From a checkpoint of a small transformer trained on Wikipedia: vocabulary 8192.
Each number is 200 + 20 x the weight over its row's rms, rounded and kept within 0 to 999. Layers, rows and columns count from 0. The size before them is the row's rms in percent of the matrix's.

# layer 5 MLP down (transposed), 512x128, rms 0.2, rows 298-325, columns 0-127
090,176,206,181,219,201,157,205,202,217,226,194,212,226,190,215,188,213,220,206,221,196,199,190,202,210,194,201,179,206,185,202,182,220,218,203,195,207,241,212,218,214,205,202,199,183,147,183,191,187,194,202,175,201,177,215,208,217,252,172,190,201,218,245,178,213,167,228,200,202,194,228,194,174,200,198,163,211,217,198,238,239,188,234,184,216,196,161,224,213,233,196,191,188,200,216,210,184,210,205,223,205,152,198,202,233,230,194,193,184,167,185,216,174,195,212,204,209,182,222,245,207,198,189,217,217,232,223,167
114,191,209,227,195,157,213,229,214,168,199,204,215,211,217,198,210,183,202,194,210,209,197,170,166,194,214,224,180,195,209,200,175,213,203,215,205,207,166,168,214,239,207,190,221,184,213,191,206,206,191,248,215,186,239,187,188,233,227,180,187,178,213,172,202,229,176,221,192,233,186,219,174,176,177,199,174,185,200,222,213,217,225,155,218,226,182,160,195,177,218,193,186,205,218,216,206,185,219,203,224,200,202,239,215,195,228,186,194,174,164,192,228,197,188,187,220,224,225,218,197,231,233,206,182,226,218,207,203
120,220,211,222,207,202,207,231,196,217,212,216,202,173,202,184,194,200,171,172,181,191,210,226,228,179,193,204,179,162,174,196,194,192,232,198,196,202,184,224,197,217,193,181,223,165,178,229,189,191,179,188,161,199,176,218,195,185,233,193,205,206,185,241,199,216,201,160,214,224,162,191,199,222,224,205,166,209,187,217,211,159,187,210,191,207,196,211,216,229,187,202,204,192,165,187,220,180,221,197,191,197,231,187,195,221,208,177,181,195,213,244,161,204,184,202,165,240,200,237,199,217,181,166,157,208,204,217,215
108,204,205,203,177,202,194,180,206,209,228,210,195,215,167,150,184,211,172,184,188,205,223,187,191,224,179,195,197,234,172,199,187,190,197,222,204,218,168,230,228,194,250,197,197,210,232,214,167,201,192,202,213,214,223,219,217,151,202,209,223,168,209,242,172,224,162,174,211,205,216,198,184,162,204,187,193,203,227,221,218,201,159,205,197,205,228,219,226,213,201,227,178,196,193,252,211,182,195,225,195,188,167,215,212,199,166,175,209,227,180,197,186,204,183,217,204,221,177,190,179,194,215,201,199,200,194,211,184
104,172,212,206,213,228,193,205,219,223,244,213,185,189,189,177,205,215,187,197,196,171,191,202,207,222,198,185,211,177,199,207,229,195,184,197,192,192,215,193,233,208,202,208,228,138,205,160,219,191,157,214,229,189,192,141,209,189,223,217,175,204,218,217,177,158,199,200,218,156,197,198,204,223,229,205,212,212,190,175,188,183,227,195,199,242,193,195,183,241,205,202,199,190,209,186,242,185,223,176,215,207,202,194,186,242,215,201,191,192,195,202,197,192,210,175,233,226,216,209,194,188,201,228,217,172,205,178,183
096,194,214,219,200,153,211,222,218,232,204,161,218,203,220,192,210,204,205,189,211,223,216,227,193,185,196,198,208,169,187,202,204,166,214,178,196,182,178,216,212,237,188,198,194,201,211,208,159,235,201,186,210,186,213,202,213,224,184,226,211,222,183,214,196,209,167,188,203,182,177,215,188,213,221,187,163,184,200,206,231,209,201,233,204,181,224,208,197,165,221,153,171,203,176,196,177,249,195,231,151,191,213,188,200,158,211,185,224,199,227,210,219,197,239,182,192,221,200,190,171,204,158,193,209,203,190,200,184
121,194,172,222,202,215,183,218,206,191,204,220,183,230,193,200,207,213,193,172,195,233,196,200,181,212,208,183,228,198,210,206,172,230,231,171,200,223,216,176,196,196,186,169,207,230,200,192,197,218,204,202,205,235,202,175,198,169,222,238,207,238,171,231,162,210,179,202,177,207,180,192,189,195,206,198,187,221,188,219,233,201,204,201,191,193,245,199,212,225,206,193,247,197,200,186,190,189,193,168,203,166,221,163,211,209,174,211,225,200,202,210,194,206,214,181,167,213,231,226,244,219,201,211,183,221,138,212,218
091,193,190,229,202,194,204,217,213,216,202,200,174,178,209,193,204,188,210,216,191,206,206,225,222,197,208,218,216,214,214,213,220,202,220,168,247,210,203,205,188,168,163,157,170,212,157,201,202,201,216,191,199,204,216,228,179,211,177,180,176,182,203,153,213,205,202,205,242,209,194,212,215,193,189,234,191,206,182,196,216,203,177,198,189,202,247,200,199,174,162,210,215,182,191,146,199,208,214,227,210,212,235,158,215,231,168,208,215,205,180,218,237,171,218,190,227,215,210,208,228,179,222,218,218,210,188,192,228
102,210,193,207,221,224,223,205,171,165,182,196,203,216,211,209,217,169,191,198,172,208,211,203,210,177,209,185,191,198,213,176,192,210,211,205,161,177,229,194,202,194,167,176,217,212,229,192,204,198,191,214,182,178,218,187,201,208,249,159,208,184,211,186,224,204,223,217,221,197,172,195,198,167,195,176,238,220,196,253,206,208,196,195,170,181,170,181,202,174,176,175,193,209,175,175,187,156,199,202,198,165,207,181,207,180,217,194,205,231,162,217,162,208,185,224,186,199,207,189,172,168,195,229,234,228,186,217,197
133,216,220,197,187,217,167,256,196,170,183,225,233,219,221,209,204,253,237,184,188,197,222,195,190,212,198,221,158,200,204,229,202,202,189,211,196,200,234,206,209,204,207,201,209,189,224,204,200,215,193,194,198,196,178,184,221,235,214,190,207,217,195,209,202,227,175,198,194,203,222,207,222,181,194,200,186,232,187,209,195,185,222,195,205,207,186,186,198,220,203,231,198,194,180,185,195,171,197,165,221,220,185,170,201,243,190,176,177,162,199,203,193,171,234,244,173,164,207,195,238,177,177,191,208,199,221,185,153
101,228,205,211,177,189,199,172,195,182,168,212,217,176,221,242,184,194,207,217,232,194,194,198,184,179,205,182,185,198,192,224,177,221,218,162,192,203,207,194,200,156,207,199,215,222,180,197,181,217,208,196,183,198,174,191,214,188,138,244,199,206,185,176,205,228,219,190,217,191,170,196,186,212,233,175,201,197,189,182,224,178,224,220,163,179,218,166,191,200,189,189,176,206,230,216,156,217,204,229,207,218,241,204,213,225,223,192,181,197,211,221,232,205,205,208,203,162,224,167,219,176,210,200,203,183,201,183,206
126,179,201,202,210,208,205,189,176,164,240,222,190,177,212,224,225,190,189,184,188,230,197,200,204,187,196,208,187,198,229,215,244,213,185,189,180,199,189,222,169,214,165,194,210,166,200,188,262,207,221,199,177,168,210,208,182,215,229,210,198,184,210,194,182,191,192,188,183,207,239,193,201,165,178,220,201,195,202,203,168,175,242,204,195,187,199,207,193,202,205,209,184,240,213,207,202,218,204,180,180,246,212,209,226,204,239,180,226,212,184,183,189,178,184,213,217,205,166,244,215,207,246,182,215,220,206,179,206
104,201,200,192,209,204,179,178,194,192,236,195,214,221,198,207,198,236,227,214,215,156,228,188,190,196,214,192,212,220,207,230,205,186,182,185,193,197,188,197,231,189,186,181,213,189,227,203,180,201,218,179,226,187,193,182,201,203,233,207,165,224,194,175,207,199,168,212,191,212,202,218,175,205,206,222,209,159,214,211,163,187,192,199,203,149,187,173,224,210,164,183,211,195,212,218,197,184,203,126,187,190,196,192,166,171,221,247,186,189,200,222,211,201,241,210,189,225,181,165,194,208,231,205,196,203,206,176,174
106,236,179,200,230,236,207,164,209,188,199,204,204,206,198,195,214,193,193,227,198,201,206,246,229,167,205,204,220,197,206,207,217,188,200,195,214,196,200,222,212,214,206,198,203,198,217,162,221,201,226,194,217,188,228,230,194,197,182,174,205,179,182,215,210,179,207,175,221,212,170,204,176,209,214,170,192,162,227,196,186,159,219,239,217,204,233,177,165,213,212,167,181,190,211,216,221,140,218,200,192,204,194,190,202,171,217,220,220,217,233,210,229,226,174,176,217,202,192,188,227,214,164,196,195,226,226,184,221
088,213,208,210,200,212,188,161,173,194,224,172,202,228,165,225,174,171,207,215,208,171,199,186,192,227,213,207,203,172,161,155,198,176,181,188,205,221,175,222,186,253,219,219,191,183,212,190,195,186,214,223,184,173,215,211,219,217,222,193,207,170,207,212,166,168,213,237,207,217,219,217,187,201,193,187,200,221,199,203,207,202,189,213,144,188,176,184,226,167,194,203,195,201,166,215,179,200,197,187,190,180,218,231,211,196,206,195,183,177,203,203,208,158,218,200,199,187,208,188,219,210,176,217,242,186,193,239,180
099,175,198,189,180,223,184,192,244,186,188,207,200,218,197,193,201,214,177,178,195,191,185,212,197,187,223,167,246,216,178,187,209,235,182,171,209,211,220,209,200,183,186,212,200,228,208,195,185,188,199,187,211,208,178,155,212,199,147,193,216,215,208,184,197,175,232,207,223,207,171,217,198,218,245,197,186,198,175,179,222,177,167,221,192,188,211,172,225,221,203,172,245,217,205,182,159,172,223,202,215,191,212,187,237,185,189,195,204,205,189,191,170,231,184,230,220,233,213,202,194,181,194,229,203,184,175,210,224
097,219,200,178,217,197,255,202,204,225,236,182,209,211,199,217,184,186,206,205,208,227,188,164,183,201,172,174,177,200,236,180,185,244,223,244,209,201,231,215,206,204,200,207,192,201,176,232,200,176,211,206,181,198,203,197,197,208,215,245,172,182,190,161,217,228,170,193,217,207,226,165,206,190,197,190,210,197,179,217,220,163,193,187,176,204,190,177,218,217,180,210,171,201,181,225,213,163,212,226,170,211,218,191,208,181,196,155,172,235,207,194,206,200,192,212,174,211,202,186,230,192,190,209,211,227,218,207,187
096,203,203,177,192,195,217,169,200,186,198,200,196,186,181,194,191,214,233,187,194,201,170,219,178,211,199,172,209,227,183,208,181,210,205,169,226,192,185,194,217,185,195,196,262,226,232,193,224,208,186,196,181,218,201,220,178,176,190,177,226,179,180,206,188,178,186,210,188,191,222,203,179,184,174,199,207,197,212,211,218,177,195,205,217,195,201,209,193,200,225,209,207,196,166,169,196,280,182,188,183,197,192,220,196,170,124,211,214,197,194,205,208,190,170,166,200,210,230,192,206,188,180,212,222,167,217,231,217
120,163,203,173,181,201,172,164,171,181,189,199,168,249,193,235,215,224,191,191,168,181,234,213,201,215,253,185,193,203,208,216,170,216,208,224,187,205,176,236,230,209,211,219,200,215,201,222,223,204,173,171,202,218,225,227,188,197,226,195,213,215,213,225,177,181,231,206,181,221,186,213,219,202,210,197,195,164,180,194,230,208,184,215,211,202,183,184,180,191,174,182,216,208,189,185,166,191,209,184,219,204,177,208,174,171,225,221,202,222,221,206,188,182,160,234,195,204,218,191,197,200,201,188,190,212,177,221,172
069,190,187,189,187,172,215,167,209,184,185,156,220,216,175,225,213,223,213,201,209,225,208,225,216,198,211,222,189,183,191,207,213,218,178,190,195,218,219,186,196,246,182,161,204,217,185,226,149,186,234,208,204,196,217,205,187,220,212,221,198,201,195,170,196,192,203,239,245,211,186,183,203,214,220,229,201,202,183,194,191,209,171,205,182,201,172,212,197,182,206,195,182,227,234,204,176,209,189,207,205,164,180,211,197,222,206,148,198,201,227,200,178,185,216,177,205,247,204,175,227,212,179,249,205,203,219,231,194
097,225,203,204,188,223,149,208,249,181,193,227,217,208,204,242,179,220,195,201,210,212,161,219,167,198,229,224,250,188,213,251,196,221,185,187,203,232,176,204,233,211,188,195,211,216,164,203,242,173,234,216,223,204,210,200,199,204,204,203,224,209,191,192,201,203,195,229,212,197,185,210,188,174,227,193,193,214,208,184,221,232,198,207,211,197,175,208,196,222,196,187,202,197,227,223,176,188,201,216,213,190,230,175,238,205,198,181,209,171,196,224,175,198,158,187,191,210,229,190,168,202,184,191,211,179,187,202,211
079,226,171,203,230,163,229,210,189,183,192,147,219,199,202,194,218,188,205,216,180,187,167,215,217,176,202,153,200,221,209,175,176,203,170,164,196,210,213,176,183,247,192,187,199,194,210,166,193,167,189,205,204,198,194,179,184,216,245,234,200,174,183,222,183,204,196,207,204,224,175,217,210,213,201,177,201,238,197,219,234,204,173,228,212,194,201,185,212,159,184,180,172,202,178,190,179,167,211,173,188,201,195,192,206,211,195,176,197,182,198,226,171,220,193,207,198,195,226,220,185,182,191,212,193,178,164,200,174
102,182,210,224,184,164,190,170,200,177,186,196,202,197,174,181,232,236,217,213,206,213,168,226,212,195,193,187,183,178,147,217,222,222,225,194,220,176,206,190,189,206,236,217,174,222,160,189,215,206,194,208,199,189,208,206,177,196,195,190,174,222,213,211,235,179,188,200,210,217,186,170,203,202,217,167,212,228,199,222,216,211,194,190,176,158,222,209,182,215,221,205,224,182,189,199,221,207,204,209,166,183,199,213,162,216,210,195,194,155,247,190,180,214,194,224,213,234,144,214,202,195,193,218,209,205,196,215,188
119,251,200,235,213,231,184,185,198,200,191,206,188,201,191,190,171,200,222,242,209,182,188,233,187,195,198,206,227,212,212,217,226,167,190,154,217,202,206,191,191,209,198,214,214,206,247,206,192,185,212,201,224,238,228,188,213,226,194,215,221,219,186,183,205,175,173,170,186,162,231,209,224,204,213,214,184,199,206,196,182,180,233,186,215,225,179,171,242,231,198,189,200,221,239,195,193,216,201,203,177,196,209,203,213,211,200,201,229,206,223,177,188,182,194,167,184,183,210,221,205,216,211,204,265,189,198,200,187
110,170,202,191,173,183,220,179,200,191,199,232,222,212,215,239,185,217,194,235,224,215,180,190,210,180,192,224,202,186,168,179,206,204,202,215,195,252,178,212,219,240,207,192,172,209,230,203,227,214,209,208,180,219,172,232,202,205,198,169,195,211,200,223,207,253,192,235,212,169,210,197,177,195,189,192,188,210,190,182,227,202,195,220,209,205,192,185,217,190,235,204,186,214,150,232,197,180,215,153,182,183,214,206,187,193,204,162,197,174,213,160,172,194,184,202,191,222,195,193,193,223,187,195,179,202,234,175,205
098,183,193,205,211,181,198,202,203,196,184,206,174,185,224,224,197,216,194,200,209,205,209,219,250,196,224,221,191,160,200,225,211,188,178,205,189,216,195,247,189,201,215,197,222,202,188,214,214,192,191,182,210,216,196,169,212,194,179,215,236,225,211,206,229,194,180,211,191,206,199,196,193,176,141,223,190,209,181,224,244,212,159,218,175,181,184,174,221,182,197,161,206,176,156,206,190,214,256,191,171,190,217,190,166,196,189,208,220,194,205,209,202,188,215,240,156,185,200,215,199,179,220,185,177,207,226,184,197
136,174,194,202,212,208,199,198,166,230,193,198,220,198,237,185,218,234,214,192,190,175,202,163,215,160,194,209,161,203,183,215,170,164,216,214,215,187,207,218,187,194,208,197,208,203,178,213,189,238,212,187,209,181,209,176,186,217,221,201,219,207,203,194,220,165,170,163,212,164,208,224,159,192,232,227,160,220,204,189,207,227,190,211,205,189,225,225,221,172,197,177,187,181,202,191,212,168,191,206,210,195,202,233,217,167,211,184,189,216,183,204,217,208,182,188,182,198,192,193,207,217,151,239,188,195,205,192,150
111,181,221,195,181,204,191,197,178,187,215,199,229,173,208,201,163,202,244,218,232,182,180,203,187,198,175,199,184,236,177,232,203,218,184,168,202,167,201,172,223,172,199,199,201,230,198,234,215,162,173,226,187,214,168,188,196,189,187,204,218,180,223,200,222,176,225,201,202,171,198,196,174,182,170,184,179,235,192,216,213,206,195,179,210,189,197,197,160,178,224,171,192,218,175,186,193,212,156,196,199,219,211,181,174,179,202,206,221,175,221,158,213,207,172,180,229,194,203,174,197,188,191,190,191,193,192,199,156
# layer 5 MLP up, 512x128, rms 0.205, rows 299-325, columns 0-127
120,224,218,195,190,189,187,187,234,218,182,219,234,234,189,185,202,166,197,216,257,203,193,178,235,203,181,175,211,199,206,190,196,212,230,207,180,188,222,183,208,192,180,202,194,178,232,207,211,181,197,188,217,219,192,217,204,205,205,200,174,201,198,253,208,186,189,177,209,142,204,184,224,194,198,208,184,171,222,228,212,241,227,177,198,174,190,208,175,212,209,187,236,205,197,220,225,209,194,206,164,187,233,206,170,218,182,202,189,171,181,203,189,193,236,202,196,210,172,172,190,175,178,224,193,228,223,213,181
107,201,230,185,185,195,161,224,225,221,176,204,223,197,207,213,187,209,216,178,200,205,197,211,213,214,162,208,198,178,222,183,182,175,250,215,211,236,208,196,202,183,216,229,185,181,189,200,202,182,191,259,180,182,224,177,154,183,222,192,183,193,174,218,177,210,228,195,200,177,237,201,199,226,198,163,208,215,178,210,193,217,208,188,174,163,164,217,181,220,205,182,203,206,200,187,226,176,168,201,207,215,211,221,266,210,197,156,188,183,220,204,206,198,184,202,199,205,197,207,209,204,178,201,196,191,196,177,212
107,224,209,209,229,209,167,198,205,244,186,197,200,177,200,211,189,191,230,185,207,217,220,199,197,188,202,184,216,228,202,207,210,187,236,210,190,193,151,189,196,198,193,217,180,145,238,222,187,178,181,205,200,210,235,195,161,216,202,168,221,216,221,212,189,239,222,204,232,230,181,192,207,195,184,204,226,183,211,191,185,221,194,216,214,218,173,224,204,227,181,169,195,233,167,194,200,188,206,170,194,184,216,201,203,208,227,185,199,212,240,219,226,193,174,204,217,156,193,200,208,215,157,186,192,189,196,185,162
105,224,217,203,205,195,215,172,184,187,193,174,231,247,177,175,199,218,205,196,226,187,209,201,203,152,228,201,182,229,214,218,190,227,178,207,209,202,203,216,175,183,197,183,190,177,201,190,196,205,183,170,211,234,187,239,211,174,218,206,184,201,172,178,199,206,192,202,205,202,190,221,197,252,192,182,213,211,238,219,199,198,231,234,207,210,216,186,204,168,198,232,222,228,173,189,183,218,175,204,184,218,201,210,226,193,233,212,166,205,221,193,220,180,172,188,180,223,189,196,204,192,217,151,190,220,250,216,189
100,209,184,174,174,203,177,161,186,194,223,201,194,210,211,163,203,192,152,222,189,201,227,180,256,221,227,184,196,185,190,193,252,180,201,214,199,195,198,187,185,147,239,208,191,193,194,204,206,175,183,191,164,210,189,234,188,229,193,172,211,193,174,195,206,206,224,199,209,207,223,191,215,203,209,216,191,171,204,223,238,196,217,180,215,228,203,205,234,212,190,187,216,175,162,207,216,213,208,201,234,192,183,179,221,201,203,194,191,193,212,197,193,186,182,180,220,183,199,264,204,194,167,188,187,200,197,207,179
112,205,212,201,207,207,207,190,256,169,179,198,217,189,187,190,219,208,173,211,199,245,177,197,204,241,185,181,216,209,155,200,215,189,157,208,183,207,223,184,189,210,218,210,202,211,212,161,190,196,220,161,228,225,184,206,177,200,211,208,168,189,173,179,223,206,174,193,186,181,233,188,190,216,212,191,193,204,194,205,231,198,225,193,233,176,189,222,184,204,158,145,209,213,182,178,232,182,207,185,188,183,198,193,195,231,185,202,244,200,198,214,235,193,163,210,200,187,209,224,208,192,221,185,223,209,191,208,214
097,200,161,173,208,198,181,180,195,194,221,193,272,175,198,234,173,190,183,199,202,193,211,193,182,201,202,218,226,206,218,183,173,186,192,211,202,229,213,228,224,166,230,251,186,163,187,192,181,224,208,207,221,210,186,201,218,212,190,223,196,217,207,221,222,227,221,198,182,199,226,180,170,192,223,163,182,205,202,235,181,181,221,249,162,213,169,173,184,201,217,189,208,192,212,208,192,215,215,168,188,215,192,208,233,189,223,202,208,210,211,194,218,196,214,222,194,204,206,218,182,166,186,209,183,210,182,188,187
095,206,192,208,193,200,170,192,216,234,194,198,227,218,200,189,209,184,191,199,230,212,188,185,198,212,200,236,202,190,225,218,195,143,194,191,205,205,196,192,168,200,198,194,203,178,179,180,193,174,197,196,172,160,219,203,210,223,191,225,185,177,181,198,199,166,185,224,215,206,227,222,216,217,212,235,223,189,197,196,203,196,249,185,243,219,201,217,171,213,183,235,228,202,208,210,199,189,211,167,217,227,183,213,231,211,199,172,232,203,185,211,225,230,202,166,211,189,196,155,207,205,220,156,174,156,180,191,208
118,191,191,181,178,193,210,194,222,184,175,183,231,217,191,179,229,211,200,225,177,189,187,193,219,189,225,227,222,194,205,196,212,171,220,198,167,202,158,235,237,260,190,194,191,235,190,210,222,202,207,159,216,186,184,203,183,177,213,235,179,181,183,241,184,194,217,176,199,200,186,169,168,201,206,206,193,215,199,223,159,219,232,216,214,211,181,164,200,202,181,191,178,221,189,218,209,167,218,184,188,181,185,210,205,198,182,233,192,214,212,178,224,191,196,188,184,208,191,175,231,178,206,223,217,205,194,165,194
098,224,186,162,194,225,185,220,186,191,191,201,174,190,205,206,193,224,207,175,207,197,172,197,195,198,165,229,174,171,183,231,209,196,200,219,207,196,222,184,240,232,180,190,185,175,206,227,174,203,193,190,179,221,233,200,236,159,211,221,179,201,194,185,177,210,152,210,218,203,185,199,148,194,186,227,192,199,211,218,188,207,198,201,183,196,211,229,181,192,213,185,237,216,210,197,231,209,194,209,216,231,194,195,232,206,153,205,212,188,183,183,187,215,207,245,221,236,224,188,196,155,224,191,200,187,196,207,185
135,199,191,209,180,214,166,186,184,201,230,178,161,152,206,182,222,219,231,202,189,204,201,213,199,214,217,207,192,187,206,215,233,227,212,201,177,175,196,222,212,197,175,188,230,186,200,168,223,201,163,187,210,184,236,223,189,189,206,203,221,209,223,202,210,160,179,201,202,190,212,152,206,180,189,222,225,193,191,204,176,197,205,228,246,163,218,194,154,216,193,182,194,216,202,182,201,211,200,157,175,203,173,204,165,207,190,188,229,196,209,196,189,169,240,207,225,237,203,206,186,186,238,198,204,199,185,190,208
101,178,214,175,239,210,184,193,173,205,184,214,184,229,206,236,201,195,219,216,191,159,207,199,210,152,187,231,209,186,188,202,214,174,189,214,180,182,203,170,231,184,222,204,195,185,179,231,212,213,186,170,211,222,210,201,212,189,214,192,247,248,188,183,209,239,192,225,198,224,200,169,205,223,216,208,223,203,183,165,170,205,217,179,190,175,183,186,216,200,240,231,193,162,198,223,200,193,186,164,176,182,233,217,192,217,217,217,190,196,210,196,234,202,218,196,167,208,207,206,213,183,196,204,188,234,211,198,200
098,204,233,215,202,178,173,190,191,192,156,180,242,233,192,209,192,245,181,199,226,205,203,183,179,256,219,226,147,178,167,177,192,222,193,211,195,222,235,219,204,231,178,216,165,208,212,191,208,197,201,190,194,202,179,223,214,200,221,158,203,190,202,190,238,206,170,221,212,214,217,201,209,205,182,207,207,209,226,225,201,182,195,214,174,210,201,227,211,216,214,211,229,202,216,190,241,201,196,212,201,213,206,179,211,198,216,190,202,192,175,188,169,199,196,223,214,194,173,212,235,222,187,175,227,212,220,177,183
086,176,198,234,221,200,187,198,199,220,219,193,185,142,191,214,210,202,189,181,185,222,205,190,190,216,176,222,198,209,207,193,217,187,221,216,178,187,228,194,205,190,171,195,185,230,205,220,215,212,190,177,221,227,215,176,214,164,212,186,174,190,213,222,199,187,182,200,206,181,162,187,245,165,181,250,203,192,186,189,200,204,215,186,213,211,151,210,217,212,146,222,227,211,206,208,231,188,201,184,177,206,219,199,192,196,215,197,168,185,232,179,216,156,178,195,210,186,214,244,215,229,229,191,183,190,191,195,204
096,225,183,177,199,201,206,205,142,201,189,190,188,221,240,204,192,209,226,202,204,210,198,189,205,248,219,208,155,226,201,205,194,167,213,207,194,191,210,221,183,184,189,174,201,179,176,194,183,168,170,200,225,184,185,205,227,202,225,209,177,230,195,208,199,239,196,181,164,201,202,214,213,188,150,223,186,229,220,201,199,229,204,168,231,204,199,218,224,200,195,200,196,197,196,222,185,210,220,199,213,179,176,237,208,201,201,181,173,202,236,217,208,187,200,160,190,166,163,206,205,224,171,191,218,184,237,213,205
097,190,165,200,180,203,183,225,209,222,166,193,228,218,203,192,248,215,188,199,183,182,225,175,218,173,206,194,167,195,188,205,230,185,193,234,186,212,172,200,204,205,168,186,203,225,196,175,223,220,224,193,218,179,172,188,209,164,192,196,222,192,182,242,171,220,232,201,199,163,188,164,197,228,172,206,200,195,163,220,208,212,210,210,193,221,198,169,183,173,221,212,191,198,220,188,233,210,212,170,197,205,223,200,199,196,233,209,236,212,214,158,206,183,228,214,210,178,214,192,242,188,200,186,211,201,224,183,186
104,187,223,202,193,200,206,233,188,211,196,190,209,219,176,167,212,186,196,196,179,198,238,218,202,182,194,201,199,218,160,188,211,177,240,204,208,207,190,171,204,230,187,200,204,189,174,209,190,198,204,170,181,183,264,188,186,184,183,143,230,166,216,165,204,216,211,195,205,208,195,206,181,208,209,230,219,224,211,194,219,231,199,225,248,211,186,203,204,222,186,202,202,172,178,157,196,218,211,171,207,200,200,177,176,204,195,195,205,198,238,200,153,195,175,247,222,183,194,214,196,196,185,188,189,182,218,224,208
107,197,194,231,167,214,187,189,190,178,166,203,203,190,183,163,198,218,200,185,208,197,239,198,203,227,201,224,174,149,228,199,187,179,194,208,172,205,188,217,213,189,215,193,157,199,192,213,183,209,237,203,190,172,223,262,196,195,214,208,217,186,200,253,228,212,213,224,203,202,201,180,205,234,177,252,159,207,193,206,211,191,189,171,172,170,185,181,228,173,187,218,222,221,209,191,227,195,184,205,190,219,205,189,182,224,176,185,202,208,215,209,214,194,198,201,192,209,207,172,206,167,185,226,208,201,220,208,197
088,190,195,199,174,184,153,195,182,197,193,202,176,245,176,187,188,216,190,190,195,184,197,204,223,223,216,193,211,226,206,186,195,207,240,195,166,195,222,196,187,188,191,220,197,157,198,188,181,225,206,193,199,174,206,183,188,214,204,205,215,159,209,197,206,222,189,251,202,171,199,248,214,227,209,207,195,222,189,171,165,217,202,168,207,200,208,199,206,187,187,203,214,156,175,209,191,211,239,229,201,233,198,229,183,157,211,192,209,157,203,188,204,182,188,169,239,217,212,194,191,168,172,199,173,202,179,214,202
110,186,222,171,194,205,170,195,205,203,234,184,181,202,193,185,229,196,194,195,196,229,181,172,235,212,199,211,201,225,215,204,204,161,268,222,187,199,188,211,172,197,232,171,206,208,178,177,167,221,217,173,196,196,172,209,225,219,235,230,196,217,187,212,153,205,201,204,209,200,202,195,206,198,221,201,203,231,204,205,218,205,232,187,201,172,240,202,211,214,186,203,217,188,173,172,181,164,175,200,213,174,175,180,218,204,218,218,216,195,195,208,219,210,186,189,179,169,202,226,161,215,208,234,201,221,232,207,187
093,208,191,220,185,183,204,171,207,233,182,199,197,192,190,209,182,209,184,190,196,189,191,180,236,228,199,199,196,198,178,225,239,210,177,195,213,227,221,233,168,204,168,185,215,225,194,192,193,175,191,173,193,188,198,177,230,189,201,213,167,205,238,259,223,226,177,174,204,210,178,196,205,199,202,227,182,212,191,172,233,186,181,212,196,173,211,165,205,180,197,201,196,157,225,191,205,214,224,166,174,210,182,198,178,211,190,223,193,174,191,203,237,233,177,214,180,171,207,221,228,211,195,206,233,173,212,218,217
112,244,193,244,181,243,203,217,196,213,179,170,193,222,207,178,213,208,215,227,204,159,192,188,187,227,180,185,191,191,239,172,192,189,178,210,171,186,193,194,199,148,186,234,188,209,222,207,224,182,198,193,165,187,225,223,217,207,192,181,226,204,164,205,194,230,219,198,193,186,217,192,192,193,194,206,234,193,210,160,195,187,228,193,197,221,201,194,231,195,182,198,200,197,191,185,202,261,212,208,186,199,172,190,160,205,160,215,224,195,184,211,177,213,194,222,204,187,201,196,199,201,166,178,198,219,227,217,187
107,182,175,211,166,188,197,203,214,197,202,201,221,129,187,185,198,193,177,236,214,213,174,200,221,203,217,176,198,150,154,193,223,174,206,211,207,213,183,195,183,201,199,203,214,224,185,174,158,183,204,189,214,182,210,200,171,195,229,228,200,175,181,209,203,208,199,196,225,202,190,224,237,199,200,201,206,194,219,173,198,186,221,163,167,176,156,236,209,181,173,202,195,223,206,206,196,170,212,176,209,186,222,198,199,224,216,181,248,216,217,204,190,220,182,186,198,177,219,221,222,195,209,206,229,219,196,190,183
101,204,230,200,219,237,231,165,202,201,212,184,203,192,205,221,193,239,229,176,157,173,164,209,193,208,176,225,224,222,226,175,191,218,226,193,217,174,225,223,201,197,204,183,204,198,218,195,187,215,218,163,218,183,202,219,194,194,213,241,206,211,205,190,221,183,226,179,213,207,227,174,178,234,212,215,205,227,160,214,218,190,212,187,211,190,222,215,154,218,224,188,227,220,212,210,229,211,191,198,178,190,206,198,202,245,198,203,188,164,170,217,173,181,200,159,194,209,159,195,205,182,199,198,201,197,210,200,198
102,200,201,233,178,215,184,203,174,219,199,220,201,224,226,213,224,198,180,220,234,201,222,179,216,171,213,245,199,194,194,196,225,191,182,206,190,197,219,198,187,171,191,215,201,212,246,204,193,200,180,174,192,197,188,199,203,176,195,199,202,213,249,215,227,161,214,206,190,212,160,150,200,207,183,212,179,173,183,211,176,218,201,176,153,205,193,163,214,172,150,173,190,223,228,193,232,207,204,199,199,169,191,171,171,238,185,213,197,188,174,199,212,210,202,187,201,186,204,210,179,183,190,210,239,190,193,202,193
121,185,197,222,188,187,205,206,195,208,188,213,192,232,227,182,226,212,212,163,190,193,204,160,181,165,177,183,171,210,222,244,209,211,236,217,207,205,190,188,170,206,168,204,188,165,193,188,188,227,187,216,214,211,192,162,171,205,238,192,206,210,183,227,209,177,175,184,176,176,232,178,195,196,171,228,192,202,218,213,168,220,208,222,223,178,220,197,201,188,221,196,197,193,227,211,208,193,224,191,200,236,210,253,203,199,216,222,219,207,216,239,228,182,157,188,188,183,217,184,197,220,179,206,179,196,183,196,181
107,236,192,195,212,205,182,208,199,269,188,179,213,186,209,168,209,209,205,219,198,180,208,200,219,193,176,193,190,187,171,174,174,223,242,226,185,157,213,197,183,216,238,207,195,214,236,195,191,194,180,181,236,199,188,178,203,209,207,152,175,199,189,172,176,208,171,184,238,193,186,189,228,179,200,189,207,220,209,183,220,196,174,178,221,201,211,204,208,219,221,235,210,216,214,219,203,212,220,196,202,202,167,230,202,221,197,215,203,186,203,177,162,195,226,227,219,227,179,167,224,198,176,213,197,208,207,198,222